Each number is 200 + 30 x the weight over its row's rms, rounded and kept within 0 to 999. Layers, rows and columns count from 0. The size before them is the row's rms in percent of the matrix's.

# down: layer 7 MLP down (transposed), 1280x320, rms 0.144, rows 478-512, columns 192-255
# gate: layer 7 MLP gate, 1280x320, rms 0.145, rows 479-513, columns 192-255
# up: layer 7 MLP up, 1280x320, rms 0.147, rows 479-513, columns 192-255
down478,104,169,137,181,179,234,202,166,214,184,199,199,203,233,178,211,166,157,209,128,220,188,207,218,177,207,258,149,207,234,210,194,207,183,176,210,233,223,182,179,224,202,201,168,173,219,193,92,217,156,149,201,211,180,207,207,145,209,211,199,145,222,209,207,177
gate479,096,172,242,183,214,229,232,209,204,189,195,206,216,138,274,238,183,182,210,212,144,202,211,186,219,175,165,210,192,202,222,218,206,173,200,198,158,151,155,139,149,203,181,201,149,234,189,211,220,195,237,235,167,169,166,212,153,262,212,209,238,181,191,228,225
up479,092,205,158,223,161,267,235,226,271,209,156,197,234,151,152,201,206,231,176,236,242,177,218,232,209,200,159,182,237,175,177,223,234,201,183,207,190,186,185,195,158,167,170,237,227,205,185,210,183,207,229,203,225,227,203,177,116,188,211,188,168,205,170,172,228
down479,092,228,143,207,166,169,212,213,183,207,212,186,177,195,180,189,123,164,189,151,171,168,200,188,211,234,141,183,171,161,196,200,228,188,180,225,242,226,242,218,184,270,211,206,224,247,241,275,200,219,190,196,187,199,245,170,195,199,176,212,208,225,233,205,274
gate480,097,216,149,190,137,171,215,191,225,264,207,225,222,237,220,168,178,193,208,186,173,231,212,208,198,156,209,210,235,192,220,247,194,216,168,211,177,166,172,237,166,200,157,177,155,217,209,229,203,234,189,198,231,204,212,143,199,206,199,142,253,192,218,241,187
up480,098,208,171,213,188,201,189,190,162,195,168,183,219,243,205,210,157,162,198,227,231,184,226,184,229,216,247,226,226,186,217,213,176,180,162,169,236,207,186,151,224,146,195,183,223,256,165,203,212,177,144,174,163,227,181,199,178,200,206,162,193,203,156,177,193
down480,096,192,213,201,209,222,267,196,202,229,158,206,230,164,152,216,210,219,198,205,227,217,198,226,227,160,190,228,218,180,214,216,220,198,206,191,197,146,169,268,199,220,239,207,217,221,230,101,184,189,174,160,190,201,235,142,200,165,192,194,196,190,201,282,225
gate481,100,186,205,129,180,211,169,210,185,221,177,210,136,197,229,129,182,206,182,205,178,151,194,210,174,237,205,208,188,178,162,162,252,247,161,240,190,225,152,206,208,224,197,217,198,152,183,213,214,217,217,186,191,181,182,203,235,215,220,169,127,198,258,240,123
up481,103,184,222,160,195,125,238,221,232,183,200,243,290,185,183,201,182,172,175,190,228,197,174,176,157,249,169,211,166,220,240,200,143,220,140,206,217,165,237,182,201,226,210,166,203,171,213,196,179,227,191,174,151,187,219,184,165,222,192,168,215,194,235,201,284
down481,104,196,231,211,159,214,185,240,171,134,241,172,251,197,224,164,156,185,196,154,181,248,214,178,191,214,216,180,168,177,180,175,252,177,148,176,157,225,192,279,194,214,175,150,202,177,231,110,215,179,186,203,169,227,178,214,215,203,179,188,231,180,174,181,171
gate482,100,192,186,226,210,154,196,184,181,200,233,198,217,199,246,182,198,226,150,206,215,180,237,240,170,206,173,197,228,229,195,198,232,239,159,155,156,202,306,149,221,151,188,201,236,211,171,214,193,228,262,227,244,200,161,216,172,215,216,156,214,237,90,187,101
up482,099,192,207,209,164,208,151,273,265,170,175,214,178,188,199,175,203,204,243,228,194,165,210,182,181,231,146,188,221,245,211,148,199,193,233,180,214,209,199,207,208,187,222,128,210,197,213,197,240,165,203,166,238,203,231,183,149,153,216,143,158,176,176,208,201
down482,101,201,168,212,197,212,228,188,208,188,170,164,177,209,176,208,218,179,155,172,236,228,205,187,196,167,212,201,196,279,218,287,266,203,212,204,177,216,144,157,194,178,175,233,171,180,197,158,206,201,142,185,220,222,221,181,206,188,166,230,163,169,191,203,201
gate483,103,214,219,219,226,219,226,170,168,205,206,234,224,183,185,203,215,232,215,161,270,222,215,198,224,201,173,225,150,210,211,226,196,179,198,187,143,216,213,222,240,172,184,233,179,172,197,247,254,199,191,186,212,231,184,202,224,156,212,189,214,220,201,201,224
up483,106,185,204,202,211,175,131,192,208,194,177,212,185,196,159,250,216,181,257,189,241,194,153,198,242,197,219,164,195,216,217,194,243,186,178,189,204,212,183,176,206,204,210,207,249,203,238,182,228,182,158,192,184,230,200,167,185,175,196,207,195,219,220,208,218
down483,108,186,188,193,171,208,178,226,230,192,195,217,171,217,203,184,172,243,177,257,222,227,161,202,185,204,186,229,240,150,243,244,228,227,195,214,214,207,233,178,201,184,196,173,141,204,192,109,202,251,181,216,168,197,236,264,226,228,198,204,230,210,225,166,196
gate484,100,162,136,231,217,197,170,172,183,140,240,156,209,167,239,185,227,222,187,202,225,195,202,228,207,146,209,234,199,240,180,192,135,175,214,187,259,195,170,185,208,277,229,202,193,238,236,207,227,198,183,221,172,235,171,213,161,179,210,194,188,174,258,184,218
up484,101,199,160,193,197,179,213,228,221,159,218,233,167,198,232,214,208,212,254,206,209,201,130,203,207,218,233,209,197,269,239,217,207,179,258,222,167,204,194,229,249,205,119,207,232,175,220,225,191,142,197,174,179,250,221,184,235,207,213,170,224,193,185,178,178
down484,100,191,195,148,190,249,209,216,198,254,217,163,200,243,200,183,242,207,246,228,189,177,134,140,218,172,176,177,211,224,220,184,241,189,96,204,186,222,200,237,199,192,155,203,280,221,210,246,188,165,220,188,197,153,201,188,205,164,185,175,227,142,224,172,155
gate485,106,230,168,221,192,143,212,188,222,205,175,193,138,158,219,176,196,177,248,116,184,211,235,195,230,176,206,264,251,208,159,181,267,222,216,228,243,195,212,146,214,153,222,187,153,240,161,198,191,236,187,207,191,199,150,220,216,171,205,209,197,211,220,250,176
up485,105,250,166,180,223,183,174,227,171,218,182,173,137,165,170,212,211,262,220,181,187,186,223,243,219,236,171,215,220,229,211,160,240,186,224,214,153,244,199,242,136,230,170,181,256,199,211,215,157,225,183,178,192,227,222,160,218,151,150,261,249,180,228,207,237
down485,106,244,249,180,244,224,191,196,183,204,211,224,201,234,182,178,167,215,183,199,228,155,237,215,170,239,228,197,216,179,200,200,189,213,199,216,211,182,212,206,136,175,162,185,211,220,206,181,169,137,187,218,226,161,233,227,223,259,210,137,149,157,158,188,204
gate486,097,184,194,282,203,210,194,181,195,218,152,201,178,194,227,188,185,159,211,134,213,220,204,181,223,151,180,222,161,203,207,193,238,194,206,231,197,242,168,263,217,202,202,152,245,186,188,183,206,222,234,232,214,131,150,176,235,203,179,162,201,192,200,181,232
up486,099,188,166,191,229,155,235,226,230,184,207,255,260,196,223,225,141,184,186,231,217,231,209,206,218,155,222,194,225,213,211,166,184,245,226,213,207,164,238,251,177,154,254,233,221,200,242,201,182,190,205,201,172,276,223,206,188,176,233,268,202,179,172,204,168
down486,098,172,197,188,207,210,238,251,204,174,220,200,215,195,224,166,165,213,154,198,175,194,156,193,220,210,184,201,166,179,206,118,158,248,232,175,193,225,174,227,202,219,217,144,221,235,145,288,185,179,212,198,148,204,227,188,200,172,211,197,230,187,262,200,251
gate487,097,189,172,202,193,225,150,165,149,159,194,237,200,140,191,214,190,214,175,159,207,191,201,226,197,158,210,244,247,177,187,215,176,155,195,205,192,246,193,206,229,235,210,166,254,228,144,205,226,235,215,218,144,207,160,224,156,195,124,218,202,194,183,195,239
up487,099,253,239,207,166,152,254,179,196,258,229,226,198,178,187,223,137,176,158,137,196,205,168,182,168,185,204,231,166,228,176,169,202,244,212,218,240,221,209,141,242,181,134,175,149,221,234,224,214,189,204,192,181,208,171,108,154,212,190,225,222,228,250,250,217
down487,100,218,201,201,230,205,191,201,295,246,225,198,207,196,235,187,213,212,184,165,215,246,227,221,220,144,214,249,187,221,180,245,167,220,158,216,253,217,272,217,210,220,210,169,154,185,165,133,222,221,217,202,216,211,206,251,218,209,184,190,240,162,241,204,220
gate488,099,214,175,208,260,174,220,190,238,230,190,187,181,187,214,207,199,263,198,229,228,213,163,186,275,183,192,169,185,219,210,171,229,233,237,236,226,144,234,196,221,198,256,154,260,161,222,201,202,248,171,207,208,256,162,196,189,230,250,166,176,253,158,156,175
up488,100,164,183,254,188,249,195,281,186,180,169,204,223,203,137,209,221,213,149,226,191,188,190,186,216,231,161,216,179,206,221,161,170,216,196,183,173,169,189,227,143,138,167,217,214,277,209,170,220,163,204,173,210,207,212,229,253,237,184,174,188,223,211,242,200
down488,099,169,173,234,179,240,247,193,188,214,202,183,203,163,191,154,194,160,156,172,195,186,210,210,177,198,173,220,149,216,150,258,168,183,219,203,216,211,212,242,229,166,176,205,194,245,242,319,248,191,263,182,186,201,223,302,176,259,215,196,133,150,181,179,208
gate489,102,195,230,178,175,205,203,250,212,190,229,261,213,241,192,197,205,213,168,167,206,210,197,164,223,223,174,188,187,256,190,169,236,237,223,193,200,190,171,180,155,206,203,250,203,162,235,238,172,262,243,147,196,199,159,168,220,225,217,197,189,213,214,197,183
up489,100,227,205,141,224,219,200,156,219,179,183,145,175,229,230,229,214,214,117,191,188,212,214,222,185,201,233,151,185,253,223,223,192,196,138,207,170,185,166,209,198,210,157,177,184,162,182,237,176,189,195,233,224,172,226,264,239,240,175,209,162,213,208,205,207
down489,101,227,199,232,198,208,167,246,202,203,244,253,192,198,195,199,202,205,224,193,241,187,164,226,235,211,206,200,203,169,283,236,195,223,202,145,188,198,185,156,215,247,199,218,206,194,207,251,218,208,180,196,202,195,229,201,211,187,209,215,224,211,241,192,181
gate490,113,253,254,236,184,214,204,192,191,124,177,186,193,236,177,209,181,220,217,231,151,177,204,200,217,172,176,202,191,285,140,151,225,204,242,185,193,223,199,173,237,187,161,130,153,240,204,223,225,194,197,197,222,186,258,190,185,196,180,216,203,188,217,230,199
up490,111,157,184,167,257,219,170,170,227,184,166,168,212,170,195,163,184,166,182,194,243,213,177,197,219,192,233,265,200,206,190,237,173,246,183,204,215,200,227,164,205,230,263,204,257,190,191,213,144,207,197,219,165,209,181,178,193,172,172,197,171,205,158,175,163
down490,107,216,170,154,191,212,193,166,232,192,163,153,194,176,209,215,192,177,139,218,206,197,175,184,209,170,206,224,267,205,217,237,222,137,181,192,192,169,198,203,160,163,207,201,216,258,205,217,140,233,225,213,191,168,253,127,217,199,211,201,211,253,252,226,172
gate491,092,221,198,186,188,139,192,194,262,208,183,210,210,206,243,175,139,195,222,168,214,197,224,135,135,166,202,232,175,180,202,185,154,158,191,234,208,163,209,176,260,240,194,274,192,245,257,181,228,254,181,206,178,162,206,211,226,232,205,275,234,174,222,204,223
up491,093,196,185,210,176,200,190,191,146,173,188,163,248,211,174,244,143,183,196,211,236,229,178,218,182,200,213,215,223,201,196,120,228,200,233,216,210,198,211,205,228,215,176,218,239,193,245,196,225,226,209,185,203,199,188,191,172,172,203,210,194,189,199,170,178
down491,093,228,119,162,234,183,218,209,142,259,138,234,205,147,170,231,206,192,167,181,208,233,212,199,202,243,218,215,205,201,188,182,211,196,176,231,206,168,190,202,180,214,241,160,221,230,206,168,184,205,183,245,190,186,189,229,230,190,190,183,172,171,265,159,144
gate492,102,197,178,171,206,214,189,191,211,209,155,150,179,222,159,201,221,173,218,160,176,182,216,277,171,163,176,183,240,183,160,197,183,192,182,217,194,201,170,227,200,166,220,191,183,229,158,244,223,202,234,221,197,188,231,210,217,215,222,234,198,235,283,177,185
up492,099,127,183,171,233,251,153,231,201,207,166,181,200,172,192,236,232,198,192,172,172,211,224,170,226,166,218,235,233,198,187,188,221,200,183,132,176,192,236,188,232,174,195,196,157,149,230,165,191,264,228,197,244,202,197,149,186,183,180,160,204,162,216,181,170
down492,102,140,180,162,230,198,207,168,231,209,165,182,189,196,230,201,192,197,216,179,195,248,173,167,260,163,226,231,233,245,210,197,214,233,199,265,228,119,186,182,176,197,227,182,183,246,266,259,196,197,209,213,251,152,202,152,183,243,180,154,220,162,133,223,199
gate493,097,242,254,231,229,197,153,230,220,226,221,185,192,196,221,175,201,216,235,228,160,247,217,246,186,193,191,227,237,244,201,170,192,231,133,207,217,186,241,261,186,202,204,169,158,252,205,213,220,214,220,233,184,207,113,178,227,206,237,208,210,161,194,209,195
up493,095,225,204,190,194,162,196,175,249,206,152,160,240,197,187,215,211,221,213,194,239,155,174,207,224,238,220,199,200,208,168,210,196,227,198,211,154,189,192,169,211,135,234,175,194,167,216,186,150,216,139,230,223,187,225,127,183,217,151,260,197,168,195,158,159
down493,096,209,235,173,217,200,219,225,247,162,178,180,198,190,142,147,228,222,204,171,190,206,198,200,171,166,185,208,196,181,227,161,188,200,186,275,161,200,214,200,243,260,221,183,163,232,184,148,193,232,201,225,200,166,190,192,194,237,181,178,251,200,162,228,216
gate494,102,178,222,183,182,210,194,243,272,169,200,162,213,177,164,199,189,207,199,203,181,182,163,233,192,159,196,209,196,146,205,186,259,218,222,256,194,227,215,138,204,154,197,174,204,202,207,184,193,220,265,217,220,220,242,190,205,182,183,143,262,246,225,210,169
up494,100,199,197,207,215,177,208,209,183,211,174,249,163,214,243,173,206,150,225,189,189,157,188,157,209,192,165,216,210,253,178,176,188,263,186,218,165,167,172,183,169,153,180,215,205,201,177,192,192,240,178,194,234,169,205,199,203,195,170,185,152,251,233,199,206
down494,102,168,205,166,156,156,229,205,225,179,182,222,197,202,188,217,216,152,176,218,187,197,202,210,278,264,217,169,203,267,156,208,234,229,209,255,172,189,187,176,177,174,208,207,186,202,190,188,225,228,205,215,187,205,150,150,187,178,153,203,211,166,224,180,149
gate495,098,159,186,170,221,236,201,136,214,162,221,191,118,162,208,225,157,198,186,221,180,219,166,206,195,158,232,245,236,226,207,146,194,188,231,194,186,166,178,203,209,211,236,212,203,200,200,205,204,171,192,212,183,235,176,200,235,191,242,187,218,166,199,196,272
up495,101,250,175,189,222,237,190,162,196,195,187,229,213,192,243,180,141,161,153,230,192,163,195,215,171,218,175,176,254,186,151,173,187,177,159,199,171,247,251,209,227,191,232,211,186,186,214,172,197,217,188,236,265,204,209,167,220,189,232,173,213,215,187,192,135
down495,099,128,150,170,184,169,155,182,257,247,162,230,210,206,175,218,214,191,216,214,210,199,210,215,178,174,241,239,200,146,179,179,213,183,215,215,191,201,161,191,241,149,242,181,189,218,159,224,199,237,186,203,231,211,170,264,173,230,141,129,194,253,196,204,203
gate496,096,174,177,144,245,226,181,167,273,242,226,205,227,178,202,233,169,239,238,175,210,173,232,181,202,187,163,243,230,188,166,206,229,136,219,162,159,201,175,226,191,294,236,242,187,182,180,239,215,199,205,130,209,160,243,212,145,185,216,232,245,195,191,184,202
up496,101,217,197,187,234,228,186,218,239,184,189,206,161,146,239,202,165,255,224,210,226,171,174,216,170,175,176,173,172,194,207,248,220,179,220,226,184,203,163,235,228,193,206,188,204,193,240,177,209,226,153,228,199,231,204,184,216,227,196,167,216,214,233,229,171
down496,102,209,208,280,189,135,236,208,199,196,243,228,195,168,141,173,179,167,253,198,205,262,183,135,168,261,170,186,165,183,202,198,186,196,170,206,172,168,179,227,227,194,201,208,256,190,194,131,233,205,176,159,219,201,185,188,168,231,163,150,181,188,218,284,176
gate497,105,248,233,182,198,210,277,201,189,230,175,231,181,212,195,215,230,207,197,151,163,225,229,207,208,136,216,207,183,186,255,184,185,161,262,189,181,172,150,248,194,238,202,196,195,177,192,235,250,212,187,259,197,216,215,186,151,197,163,172,249,202,172,231,189
up497,101,168,210,157,211,188,239,196,167,186,194,192,140,158,198,226,215,171,211,243,215,129,215,183,207,150,194,210,192,197,246,215,187,176,226,223,169,214,173,201,230,190,184,254,190,183,190,192,208,197,207,186,134,186,169,291,216,179,157,208,224,204,222,260,227
down497,104,247,213,94,202,215,220,172,180,186,179,179,183,189,177,225,241,181,202,220,216,193,171,232,214,172,141,233,222,182,177,185,205,215,215,205,247,148,202,183,189,213,226,192,188,180,233,216,222,203,235,200,168,228,205,227,191,249,128,207,266,201,190,181,173
gate498,097,175,229,244,213,238,155,219,107,228,173,196,251,294,204,176,159,212,200,194,186,236,209,167,191,224,199,204,205,113,126,238,193,202,188,169,167,206,166,186,240,163,172,167,176,134,164,203,228,255,210,204,197,200,124,217,201,166,216,194,195,162,150,189,206
up498,100,197,195,248,215,171,172,215,139,147,253,204,220,212,190,214,187,188,168,143,220,204,187,196,189,142,215,225,184,198,168,175,249,220,192,169,163,190,174,156,184,208,191,181,170,228,140,170,205,239,226,217,198,238,193,170,268,177,158,188,208,219,264,202,188
down498,099,188,204,203,192,210,173,171,202,203,225,194,191,189,186,169,163,166,192,222,178,237,196,211,186,217,188,182,226,189,207,168,192,147,177,184,195,185,199,167,165,200,246,178,209,211,172,101,205,170,189,213,185,224,242,161,208,216,177,219,278,156,253,177,191
gate499,095,226,256,175,185,196,196,183,186,225,238,232,195,184,219,187,228,228,216,200,184,239,168,255,209,177,199,185,253,213,146,198,206,134,253,198,190,195,157,189,216,203,166,187,169,232,166,220,262,183,237,193,260,194,240,219,167,200,170,163,161,225,201,190,129
up499,096,190,159,230,235,233,189,263,151,245,180,218,207,191,179,231,180,268,212,209,186,188,219,232,178,211,161,183,227,273,271,229,179,191,167,157,265,201,205,195,231,222,190,208,180,204,157,229,166,221,126,217,225,170,213,167,198,212,180,205,164,218,191,213,236
down499,098,217,259,223,159,223,222,188,230,231,185,183,192,165,254,186,215,240,230,152,203,233,228,179,230,199,202,189,216,169,180,207,169,168,188,196,218,169,165,229,217,179,198,199,193,231,206,202,286,172,213,208,254,211,217,182,181,177,159,211,203,230,180,221,245
gate500,097,229,187,180,207,229,220,204,167,233,177,196,207,182,256,190,231,211,169,204,179,195,254,180,212,173,231,203,147,192,169,103,252,161,198,195,175,223,210,201,287,182,206,171,220,222,219,209,216,187,176,186,225,215,184,222,159,196,203,192,208,176,169,190,223
up500,096,181,212,184,156,148,166,255,210,156,191,186,234,223,223,219,200,197,205,136,227,171,121,249,207,166,205,200,143,163,201,213,185,244,174,190,230,231,203,189,147,237,184,192,208,206,201,181,219,201,131,200,153,226,167,202,199,257,222,169,216,212,241,242,162
down500,100,215,227,223,233,206,143,176,218,204,208,219,220,178,195,229,190,212,181,220,199,217,181,201,195,186,247,186,191,181,238,220,160,193,169,176,196,180,180,225,185,172,228,209,211,157,192,223,208,130,234,246,214,142,200,224,207,243,192,228,193,184,237,172,167
gate501,095,235,194,159,162,236,212,221,236,129,219,190,194,192,255,203,235,196,160,230,161,228,200,206,214,270,154,265,168,174,160,199,191,157,234,184,183,190,212,198,217,259,214,185,244,206,252,212,192,222,174,185,176,225,154,163,198,158,178,173,199,195,199,173,220
up501,099,195,198,197,190,154,209,227,226,186,189,199,196,149,215,165,159,217,178,168,155,195,206,189,185,212,205,157,216,204,212,161,181,213,212,199,172,222,228,162,196,198,192,206,212,171,189,224,156,203,161,167,184,230,250,236,217,241,255,214,206,193,236,178,222
down501,102,204,195,201,264,208,206,151,198,149,184,230,212,205,178,199,152,197,199,209,211,191,205,226,203,217,188,225,214,220,229,237,171,225,194,215,230,236,159,220,205,177,136,243,217,231,166,213,147,207,219,254,179,211,232,189,212,214,204,152,236,159,165,148,169
gate502,096,192,273,201,191,229,205,200,254,236,164,241,198,224,190,186,214,206,190,237,165,202,148,227,215,251,189,165,177,210,180,200,153,186,240,210,247,225,234,140,200,211,230,241,179,209,186,227,207,211,226,226,205,172,204,222,238,196,237,222,235,149,182,216,209
up502,096,211,234,243,147,210,191,188,215,198,207,168,206,241,251,166,215,140,201,196,212,211,124,203,160,157,160,231,222,213,238,169,191,195,212,225,176,204,189,187,223,172,234,147,157,187,181,235,175,198,195,278,237,223,158,228,233,180,153,207,216,194,152,191,203
down502,101,219,152,168,228,159,244,168,210,159,222,203,187,205,201,131,203,184,238,144,189,191,229,185,218,251,237,258,214,195,201,210,220,204,196,234,200,162,207,164,184,168,201,216,218,241,200,45,217,211,209,212,210,211,201,236,183,219,196,184,184,205,204,165,175
gate503,105,226,193,230,185,211,216,205,144,194,113,146,233,219,261,196,188,173,199,171,246,200,259,160,203,177,178,200,180,196,136,267,195,178,209,153,207,215,252,238,162,190,267,190,207,218,221,254,197,186,240,183,182,209,222,199,249,260,168,188,204,205,211,234,180
up503,103,216,218,216,233,219,200,177,170,244,170,189,183,200,251,243,188,176,174,214,217,138,312,202,202,152,218,191,212,254,202,251,206,140,172,236,197,240,162,182,205,241,178,194,195,201,218,220,174,233,218,235,201,260,201,195,222,188,175,181,224,226,184,153,201
down503,101,213,199,172,222,200,202,194,208,171,212,211,213,191,165,189,172,243,156,199,222,188,238,184,168,186,204,165,186,248,191,207,185,179,220,210,231,190,208,183,246,146,205,183,203,186,225,174,180,165,198,202,225,212,182,192,188,205,216,253,239,226,156,162,208
gate504,098,213,248,136,184,178,182,205,264,172,184,210,163,176,272,234,164,252,154,192,197,184,177,193,154,240,186,223,244,194,217,195,229,235,209,185,173,241,214,194,169,169,189,182,186,204,270,223,217,176,174,199,228,188,232,131,213,225,159,200,235,212,249,220,203
up504,100,185,223,172,240,240,238,205,167,222,146,197,275,201,187,234,200,223,252,185,178,184,199,199,204,225,224,209,181,227,186,168,210,212,163,173,182,186,247,193,209,197,238,215,204,159,203,209,200,180,170,233,200,181,288,222,221,214,182,263,190,211,195,188,194
down504,096,193,187,256,160,196,205,230,224,167,221,222,260,193,206,172,174,250,233,184,177,177,222,208,226,226,177,163,207,302,215,223,224,215,204,183,217,194,248,212,223,141,138,139,210,212,156,335,183,261,178,165,223,214,203,248,196,198,207,179,215,197,222,196,194
gate505,100,228,293,246,176,211,183,261,188,167,179,165,181,159,197,221,208,185,163,186,141,228,249,205,237,219,185,198,188,213,230,190,227,204,176,271,175,199,182,229,205,221,243,195,190,190,204,224,192,214,152,199,261,127,232,203,224,191,228,183,213,194,181,213,216
up505,101,212,190,249,205,224,183,158,205,100,221,216,229,202,233,222,227,164,191,250,165,190,213,187,183,199,144,247,200,238,210,186,153,170,181,207,175,222,255,232,184,186,196,155,209,192,183,183,216,213,207,192,188,196,210,208,148,262,189,265,219,204,203,233,200
down505,100,172,204,196,161,216,254,215,189,171,168,199,183,206,157,226,223,216,170,229,189,164,183,219,222,144,192,231,234,189,219,177,197,207,244,223,199,155,187,194,198,198,252,253,198,212,181,179,181,246,229,159,224,166,240,187,163,194,203,239,222,191,173,214,165
gate506,093,199,187,216,211,210,193,203,206,206,217,221,198,200,204,242,220,156,210,152,177,207,214,204,258,170,179,235,229,262,195,226,198,197,199,244,232,152,195,286,174,194,172,202,268,208,202,215,176,186,184,166,201,235,197,194,165,243,197,198,212,213,208,247,187
up506,098,185,164,194,223,227,167,251,147,242,226,170,194,146,183,233,182,191,211,162,216,190,236,203,162,183,145,213,191,192,142,212,204,200,186,216,210,198,221,197,152,181,171,185,207,256,217,177,157,156,194,192,160,207,221,186,212,194,203,199,236,202,235,177,187
down506,097,241,158,214,232,232,238,193,197,214,173,188,214,196,238,212,180,201,154,262,213,240,233,219,197,192,213,218,207,218,162,224,204,216,221,225,205,193,229,231,239,180,227,131,218,240,204,301,171,261,213,183,161,169,217,167,208,173,183,230,224,191,225,196,225
gate507,091,229,213,169,206,147,176,222,200,167,232,164,170,203,256,178,197,198,189,215,242,181,214,178,181,193,210,241,179,152,200,189,211,270,215,223,239,167,170,161,222,125,206,222,215,203,207,200,135,211,186,219,219,181,191,196,183,219,216,182,215,189,189,235,156
up507,090,158,208,201,235,147,131,239,200,165,167,184,166,218,224,157,192,237,194,182,183,213,240,178,170,218,212,212,234,198,148,159,200,173,246,208,225,191,172,211,223,262,200,193,182,187,200,168,215,191,188,216,130,192,224,229,158,184,174,181,204,236,203,138,141
down507,090,199,230,199,199,167,253,208,190,185,222,168,199,231,258,221,177,176,204,195,178,198,192,182,190,212,278,194,238,174,186,181,153,189,186,225,210,176,185,171,169,219,185,165,206,204,165,177,200,144,214,210,212,250,198,239,168,173,198,140,173,235,201,189,176
gate508,102,230,197,232,197,202,151,225,245,240,198,188,189,234,240,222,212,194,219,178,202,147,168,175,230,150,199,211,170,145,247,210,201,178,190,244,221,190,156,194,219,189,248,191,232,217,166,224,166,154,235,199,194,193,180,235,236,197,184,176,220,186,179,211,211
up508,101,175,190,192,197,212,206,201,216,208,219,198,207,219,220,248,186,181,199,174,172,170,169,236,139,218,162,212,176,234,273,233,201,168,178,168,220,205,170,252,235,181,175,237,211,205,215,151,272,221,233,173,180,178,184,276,215,174,186,222,262,195,245,219,184
down508,102,209,200,221,218,247,239,182,233,177,179,224,186,231,219,200,251,148,225,178,182,184,163,216,188,282,235,212,214,233,209,170,179,200,216,211,208,201,220,239,257,165,193,196,259,140,234,131,211,209,199,211,198,158,195,273,203,162,230,188,288,230,179,231,181
gate509,107,197,218,222,197,185,211,162,182,215,183,222,243,260,196,224,165,146,197,172,177,204,266,253,248,177,164,253,173,175,210,155,209,214,188,198,211,186,178,202,162,158,199,231,208,183,237,217,164,161,206,195,263,246,241,195,207,204,182,270,194,207,175,196,209
up509,105,226,203,163,190,246,211,237,198,129,185,207,150,228,145,223,232,236,208,222,219,156,245,173,218,180,162,208,225,219,212,151,270,194,213,181,189,246,201,186,211,240,159,171,187,214,196,206,184,247,187,157,277,141,217,195,228,169,204,214,190,229,218,183,218
down509,104,252,192,173,269,187,282,188,175,139,202,232,181,192,160,219,214,258,199,236,235,178,222,207,255,239,185,165,261,227,202,210,207,207,162,190,202,178,215,212,221,171,197,231,173,146,184,272,240,238,183,211,195,165,170,194,215,212,173,195,148,242,193,188,215
gate510,100,220,226,224,251,214,216,224,156,185,161,230,177,218,173,206,219,197,192,236,195,215,177,174,221,236,183,183,225,215,202,213,233,249,188,224,210,122,218,226,202,189,222,226,166,199,151,214,164,144,212,194,197,221,199,253,223,189,205,181,190,226,163,161,258
up510,101,186,246,157,142,190,185,178,204,227,151,199,224,208,209,178,249,202,275,220,205,209,196,192,225,177,265,222,178,181,224,238,237,217,196,221,142,167,175,250,279,206,155,198,206,179,256,198,189,220,210,178,161,235,229,186,187,208,166,223,178,263,172,224,151
down510,101,167,249,185,220,222,207,183,191,197,236,221,204,217,177,172,191,207,195,173,218,238,249,164,165,206,205,205,128,200,162,244,190,154,156,188,257,213,203,224,208,231,216,203,192,199,171,234,169,290,233,176,159,241,197,222,174,210,165,160,180,185,145,197,190
gate511,102,220,255,188,148,153,176,183,232,214,183,216,178,203,198,138,189,181,226,203,215,198,234,181,224,174,210,224,234,248,143,210,197,159,216,238,195,267,148,224,200,195,257,164,190,180,172,236,181,183,207,197,172,268,191,185,210,216,174,226,209,132,217,205,247
up511,104,233,229,239,175,242,219,172,187,191,170,209,182,223,185,242,208,215,202,249,219,230,203,229,180,145,189,195,211,230,171,202,223,208,190,185,228,231,198,208,244,230,204,205,210,285,192,191,190,224,148,184,210,188,239,224,203,194,190,155,161,232,176,148,187
down511,104,236,166,165,184,198,215,262,202,227,147,213,168,227,191,185,208,210,233,221,240,211,170,198,182,203,200,229,220,208,165,173,199,157,208,164,182,219,219,217,197,159,237,193,187,244,171,228,199,197,211,142,201,189,204,153,225,150,206,183,268,199,143,197,210
gate512,101,256,226,147,185,169,169,154,211,241,177,211,194,177,224,202,169,212,210,240,160,206,179,223,186,170,167,232,191,188,177,177,174,189,235,201,188,210,211,202,206,193,211,198,190,170,238,225,194,192,179,136,168,200,259,242,151,202,185,217,221,185,218,214,220
up512,102,125,184,252,170,185,238,233,261,144,160,155,210,142,181,185,190,181,250,221,212,240,195,179,235,168,157,220,238,200,193,285,194,165,196,218,193,232,183,168,237,185,176,160,240,203,132,192,221,186,161,205,180,178,223,204,199,207,168,155,183,237,204,220,159
down512,101,202,237,219,186,205,120,200,198,163,184,175,98,233,205,209,218,205,234,164,194,207,183,233,174,155,210,197,227,170,179,175,160,210,159,183,230,194,154,182,206,212,198,210,181,237,154,200,162,147,217,180,210,177,200,238,206,188,142,182,209,252,187,181,189
gate513,096,180,195,141,159,189,150,183,236,186,224,211,173,218,224,213,182,199,234,230,190,173,155,251,302,199,178,216,244,174,237,162,228,208,209,218,180,182,184,256,190,195,163,238,192,228,161,207,155,264,192,208,179,174,221,233,225,178,235,212,236,189,212,195,161
up513,099,155,167,137,208,175,156,211,218,190,199,259,226,212,225,211,188,140,194,138,181,118,194,192,207,177,223,214,175,192,247,205,193,218,155,262,201,171,187,191,225,177,241,224,212,235,193,215,194,224,170,169,153,199,141,248,201,223,230,216,195,184,226,157,159